Part of a small language model's weights.
Size: 12 layers, width 320, 10 heads of 32 (2 for keys and values), MLP 1280 squared ReLU, 55.3M parameters.
Architecture: RMSNorm before each block, rotary positions, no biases in attention or MLP, embeddings untied during training, normalized queries and keys, attention and MLP in parallel, local attention windows, gated attention, value residuals, hashed n-gram embeddings, an embedding shortcut, learned residual scales, skips across layers, weighted sums over earlier layers, capped logits.
Each number is 128 + 32 x the weight over its row's rms, rounded and kept within 0 to 255. Layers, rows and columns count from 0. The size above them is the row's rms in percent of the matrix's.

# layer 5 MLP up, 1280x320, rms 0.133, rows 466-475, columns 0-159
size [112  91  99 108 105  96  91 116 100  92]
[[121  72 147 124 125 139  72 128 147 116 142  94 154 122 161 164 163 153 189 143 149 116 102 103 135 158 118 113  77 149 141 156  94 155 178 122 127 160 164 115 143 134 140 122 176 153 173 124 168 145 125 105 113  51 144  98 176 161 123 163 110 153 112 121 137 149  75 113 174 185 182 132  89 106 128  69 187 145  70 118 197 165  68  80 141 101  97 132 115 103 198 120 119 171  85 122 116  95  86  90 127 155 135  76  83  89 153 169 115 114 144  99 141 129 152 140 118 104  90  64 170  92 114 119 129 106 147 154 107 144 109 155  61 131 140 180 111 131 102 119 136  93 129 120 128 183 132 123 157  90 152 147 128 206  99 133 106 122 127  97]
 [105 147 144  98  98 140  66 112 129  96 109  86 104  58 168 138  75 129  97  74 112 174 111 194 178 108 190 126  84  93 174 158 145 165 135 143 102 143 154 152 170  82 116  61  86 145 151 128 157 170 133  96 113  95 146 154 124 147  78 150 113 151 133 135 128 182 174 113 163 172 158 146  96 120  89  92 132 128  94 166 153 135 136 215 115 109 117 161 171 109  79  91  82 145 110 140 101 131 154 145 105 103 141 177 120 104 141  81 137 102  70  93 133 190  86 136  55 166 108 154  88  87 134  70 107 101  85 107  92 156 173 144  47 109 119 125 120 170 150 115 160 120 139 122 160 103 141  41 134 188  97 115  52 120 129 135 106 111 122 155]
 [157 176 166 104 139 122 116 141 118 131  93 116 103 143 156 142 139 143 136 117  30 127 169 126  84  96 144 157 119 141  67 211 103 114 110 115 153 206 141 106 113 112  72 109 141 180 115 163 206  83 142  86 120 143 103  73 146  88 176 133  94 143  65  97  99  42 144 172 116 146  95 153  89 108  97 125 135 124 185 178 142 126  82 193 125 146 140 135 165 187  90 159 190 102 147 148 104  98  86 175 102 154 120 159 109  95 152 131 128 148 110 162 111 150 102  99 118 159  70 104 132 144 126 146  89 114 153 122 146 148 112 206 133 110 146 134 155 131 113  88 108 106 136 109 178 182 191  89 146 139 121 204 110 134 133 124 168 179  90  89]
 [134 139 139 152 158 120 119  98  92  97 171 120  93 109  54 147 124  75 119 142 150 152 137 153  77 127 180 160 139 141 182 179 152 131 107 139 121 104 192 142 123 135 123  76 141 191 172 161  86 114 164 130 118 161 116  79  57 109 112 194 129 152 131 189 104  71  86 180 147  94 136 106  59  77 130  78 156 161 122 123 114 100 154 160 108 183 129 206 156 116 128 112 156 117 126 167 115  87 142 102  98 182 175 120 125 120 149  65  83 133 120 138 157 114  74 105  88  74 137 145 112 196 130 122 145 139 110 150 134 185 103 107 141 110 129 120 132 133  64 152 173 104 148 117 125 155 137 116 165 145  68 162 117 158  83 153  95 132  87 112]
 [ 70  85 121  95 147 125 168  97 111  65 203  89 131 128 129  65 161 123  73 129 132 144 111 124 169  70  93 171  70  77  98 108 100 148 153 138 181 167  90 146 100 114 146 100  95 134 200  96  66 152 147 130 104  82 112 141 136 154 128 127 155 148  87  96 135 115 160 124 161 152 190 131 144 182 110 159 105 149 154  83  78  81 116 140 130  88 110 116 108 133 112 157 123 134 111 117 135 181 146 151 138 160 163 169 169 126 150 161 176 156  91 140 144 120 161  98 101 122 165  90  94 102  86 108 148  87 110 145 149 145 182 136 113 147 139 179  86 123 126 132  97 154 132 155 139 124 126 169 122 116 154 163 188 170 117 165  87 129 123  87]
 [106  75 109 135 157 181 154 160 171 159 140  96 107 172 153 119 190 105 140 130 117  74  77 126  90 130 121 138  76 171 149 189 125 144 152 180 124 138 142 128 118 152 106 170 120 107 118 164 164  98 115 119 117 146 192  82 134  55 119 135 113  84  95 124  97 114 158 167 105 127 140  89 239  86 145 138 149 132 153 172 112 153  99 140  63 110 150 134  99 117 144 111 142 100 143 188 103 151  89 105  99 180 162 117 137  97 119 111 176 166 149 145  79 134 145 121 118 130  72 125 189 140 175 214 156 162 100 162  88 105 163 123 149 116 143 173 143 141  93 128 120  84 128 128 130 151  81 125  89  93 118 113 140 139 203 115 122 107 116 116]
 [139 116 142 203 122 121 208  94 117  77 139 154  94  84 127 129 110 117 116  97  86 128  79  78 163 121 129 111 131  82  95 123 173 121 117 184  70 123 143 135 132 109  89  90 167 201 157 179 112 117 142 182 210  91 169 107  99 158 128  97 133 150 107 107  92 123 115 119 144 135 111 116  98  47 113 101  75 192 158  93 144  78  86 126  96 150 141 120  46 101  89 177 164 162  90 109 146  68 141 146 146 132  94 176 138 121 100 155 139 114 121 127  78 116 148 136  68  82 179 144 140 119 112 113 201 106 104 185 121  92 130 122 134 115 177  90 140 100  83 125  57 147 145 112 130 108  81  94 116  83 154 143 170 179 215 156  83 101  92 102]
 [111 143 130 251  86 108  91 166  69 108 120  68 158 165  91 124 153 185  55 119 101 147 109 115 113 167 150 111 174 123 142 141 170  84 164 150 115 138 152 126 162 125 126 139 151 126  76 112 117 123  81 125  41 136 137 117 124  84 129 130 127 137 100 113 104 102 155 134  70 124 145 133 134 111 145 157 119  62 132 113 114 154 112 130 138 151 167  87 176 125 184 111 124  90 157 164 116  96 144 137 147 170 128 109 112 183 203  89 138 127 146 127 230 150 127 134 168  90 175 144 113 105 136 156 121 115 152  81 184 143 157  84 114 159 111 194  71 161 168 126 127 152 113 100 136 151 126 156 109 173 147 213 163 118 126  97 126 179 173 124]
 [ 88 119 142  91 183 120 109 112 159 103 125 104 109  83 148 151 145  60 130 176  86 131 143 133 175 197  96  77 120 142 132 188 122 132 150 131 107 157 147 110 177 114 140 140 177 135 110 123 155 108 155 118  77 120 120 140 101 147 179 146 111 124 109 150 139 138 191 160 106 123  53 142  59 132 153 145 133 147  64 154 115  83 102 161 136 106 132 190 186 139 129 135 126 134  84 111 143  87  75  72 132 123 107 110 146 106 230 100 137 129 103 155 160  90 134  48 124 144 150 142 146 103 184  93 110 161 104 136 127 104  47 147 149 145 135  93 115 125  81 131  84 142 125 121 137 153 122 120 135 124 141 145 111 125  70  82 126 114 113  95]
 [125  78 147 185 186 141 199  84 127 127 181 174 128 134 163 172 139 138 132 108 115  79 179 144 146 101  91 105 108 111 158 128 150  87 121 122 186 156 114 141 209 138  80 112  94  59 146 155 140 134 102  98  97 125 193 165 149 131 104 138 120 121 101 155 130 103 109 111 174 142 108  94 237 145 226  72 124 153 174  93 128  94  67 186 157  98 123 134 125 135 118 115 183 105 110 101  89 115 121 131 116 134 101 152  95 127 141 133 116 120  86 224 167 140 151 133  95 151 139  95 102 156 126 135 125 113 123 178 151 127 139 166 172 130 127 108 129 149 168  82 150 131 125 151 146 105 112  62 141 170 171 133  79 163 106 123 120 142 114 117]]
# layer 5 MLP down (transposed), 1280x320, rms 0.0665, rows 466-475, columns 0-159
size [ 99  91 100 118  99  95  94 106 102  93]
[[138 127 197 173 163 103 107 122 121 149 159  43 152 177 136 134 175 126 135  95 178 131 126 131 110 129 147 104 143 168 142 147 146 150 135 166  86 114 131 190 102  84 102 160 180  91 161  89 127 154 163  99 143 148 150 183 153 118  64 130  76 122 192 107 138 132 151 139 206 107 121  88 146 131  81 135 159 178  57 145 122  93 163 145 113 123  85 112  96 109 116 111 160 178  75 108 106 171 137 163 102  94 104 207 110 124 174 150 135 129 136 109 160  99 114  79 131 157 175  99 120 143 104 159 139 138  83 173 120 125 108 222 107 174 109 122 121 154 127 176 184 121 129 135 105 124 147  98  96 160 150 158 127 127 128 125 178  98 163 170]
 [139 101 152 115 112 111 134 116 128 157 145 138 147  96 127 133 178 113 126 114 165 153 111 152 130 129 135 168 203  83 177  97 114 119 162 157 110 154 167 139  86 115  95  72  87 163 124 203 115 103  59 145 163 165 132 127 124 137  86 103 102  73 105  98 181 158 129 136 210 104 142 134 140 150 162 116 131  93 182 140 126 140 147 158 136 140 105 142 168 147  86 116 123  77  79 141  74 109 115 131  87 174 105 159 160 164 110 161 108 147 165 115 132 110 145  84  88 166 122  80 111 144 204  87 122 113 138 131 138 197 130 148  95 117  94 105 134 109 179 133 202 113  60 113 134 117 180 110 156 169 119 120 121 168 131 122 169 163 151 125]
 [ 73  74 129 133 166 106 132 141 142  97 143 146 109 148 163 102 120 113 194 106 121 123  68 113 128 128 111 124 147 132 154 105 111 117  96 111 107 173 121 146 150 116 145 132 110 125 115 101 113 113  84  65 171 126 124  76 119 161 192  84 145 195 129 128 148 131 153 109 139 140 160 179 123 116 182 137 116  90 151 129 160 145  72 164 117 191 130 135 161 135 155 170 110  93 136  96 146 117  73 181 118 112 180 153 128 131 104 140 142 159 130 154 165  96 115  79 161  90 123 117 144 164 126 130 164 137 130 108  95 158 111  99  86 118  80  49 118 197 119 143 176 148 141 146 131 156 123 143 227 119 133 195 164 141 104 127 149 177 122 122]
 [ 94 143 166 149 154 135 152 187  65 121 111 133 122 120  77  66 151  94 158 150 161 151 133 124 156 187  69 110 138 135 120 168 106 183 118 106 142 151 124  75  90 125 151 133  75 115 119 105 122 104 102 162 175 186 138 156 168  88 161 205 101  88 140  90 148 132  87 115 111 116 165 135 159 150 148 101 115 153 170 233 166 116 115 155  95 181 177 180 116 134 150  91 116  59 168 119 130 120 103 140 140  80 129  88  93 105  98  94 189 116 153 129 168  98  96 144  96  81 100 110  77 135  78 106  83 173 191 151 157 152 115 167 117 196 132 115 129 105 148 116  83 105  95 103 188  94 106  97 128  97 171  75  94 180 118 140  69  90 141 173]
 [150  65 134 162  77 135 129  98  92 111 140  96 128 152 129 120  89 113 157 125 204 103 112 149 145 116 132 110  97 133  96 162 172 146 134 149 122 111 151 132 143 108 221 152 163  72 152 113 166 155 140 111 128 191  88 188 145 119 158  87 200 116 121 174 125 117 181 112 121 130  92 124  95 136 130  99 130 155 114  97 167 134 113 120 112 125  55 126 128 116  84  74 146  60 110  95 113 117  83  90 115 133 146 164 129 144 173  98 155 177 113  71  86  65  94 167 123 128 162 147 112 136  70 127 120 124  90 176 131 116  73 167 194 119  84 187 103 163 164 132 137 152 155 138 139 155  88 151 112 141 110 133 147 182 152 110  92 178 134 145]
 [191  92  99 125 130 124 127 117 115 108 125 159 139 145 111 179 145 105 104  96 110 133  78 126 162 163 151 166 167 135  88  48  76  75 140 172 159 167 128 137 108 121 139 180 144 126  81 117 126 156  94 162 173 167 126 136  92 142  73 106 122 148 136 118 104 118 170 112 187 147 178 128 111 168 153 128 202 131  88 163 105 135 136 153 178 178 176 143 163 135 121 135 133 197  94 127 144 140 131 102 198 167 100 154  70 153 149 107 104 123 148 142 147  86 105 131 132 120  98  77 116  79  91 111 131 179 134  94  40 158 118  94 146  62  81  89 133 101  84 164 130  94 109 149 149 155 101  98  87 108 122  70 139 164 124  99 129 110 196 113]
 [165  70 116 134 124  99 124 137 135 164 122 124 135 110 164 150 151 153 109 153 142 144 114  63 101 118 114  86 116 136  77 225 127 134 150 179 124 112 141 122  94 139 144 140 182 112 140 104 151 114 121 130 105 108  88 143 176 165 156 122 128 126 123  99  99  81  70 109 136 164 133 102  78  49 182 203 113  91 120 116  57 112 160  85 152  98 158 110 138 111  63  68  92 126  95 172 115 126 124 102 170 131 131  90 159 159 113 130 101 144 134  94 100 159 153 183  98 111 104 107 137 140 158 145 128 108 168 119 127 184 130 124 117 148 155 153 158 111 127 111  74 135  81 136 113 128 103 189 133 113  96 108 102  67 144 144 156 132  46 111]
 [112  85 150 121 107 168  70  79 166 181 120 135 118 105 102 128 163 122 166 129 169 151 186  94 139 150 167 139 170 119  92 111 141  98 179  69 161  75 117 150  82 166 100 114 131 115 138 141  92 124 132 116  85 148  80 110 136 133 129 126 124 148 152 112 112 138 116 152  98 117 129 171 190 140 161 140 113 157 189  95  90  89  94 166 125 150  95  63 154  76  93 146 125 127  82 125 168  77 103 112  79 177 138 107 159 140 114 103 123 179 175 131 137 149 148 134 133  99 131 109 105 148 126 111 164 151 150 169 130  96  93 155 207 146  62 129 107 135 135 127 137 212 140 123  72 131 103 108 136 121 178 123  91 153 110 180 108 104 118 112]
 [163 162 148 145 165 142  80 111 134 174 154  74 161 100 118 126 125  92 145 111 116 231 148 164 103 159  84 126  76 101 103 188 144 121  89 112 141  72 216 117 135 147 172 120 104  99 157 120 120  98 166 149 138 135  93 144 117 113  98 136 147 106 113 166 123  96 149 105 108 172  96  90 132 152  99 122 136 129 143 170 121  79  87 108 152 116 131 166 100 148 169 154  99  88 124  63 119 137 179  72 110 106 143 127  76 101 207 141  98 106  96 117  30 132  68  90 113 139  97 151 118  89 177 115  90 187 114  69 130  88 107 120 101 115 124 120 147 115 105 160 144 102 102 125  83 151 142 109  92  80 100  93 138 132 110  29 103 164 117 133]
 [134 123 104 118 114 101  93 151 167 166 139  94 150 124 132 111 112 120 147  92  76  83  96 164 133 121 133 124 121 164  98  93  86 147 200 125 139 122 145  93 170 113 172 160 121 112 180  80 104  90 106 113 139  79  45 128 129 103 116 116 143 113 127 147 124 115 148 155 118 112 158 138 138 137 141 107 143 141  90 107 174 109 183 128 139  63 134 133 157 150  72  80 151  89 118 124 121  86 131 167 140 142  75  80 133 153  50 120 162 123 131 151  69 104 143 132 175 124 111  81 112 148 128 143 171  81 170  94 142 138 177 144 167 158 138 155  72 122  87 110  86 136  84 164 142 116 150  46 128 128 150 118 180  68  87 162 136 168 145 141]]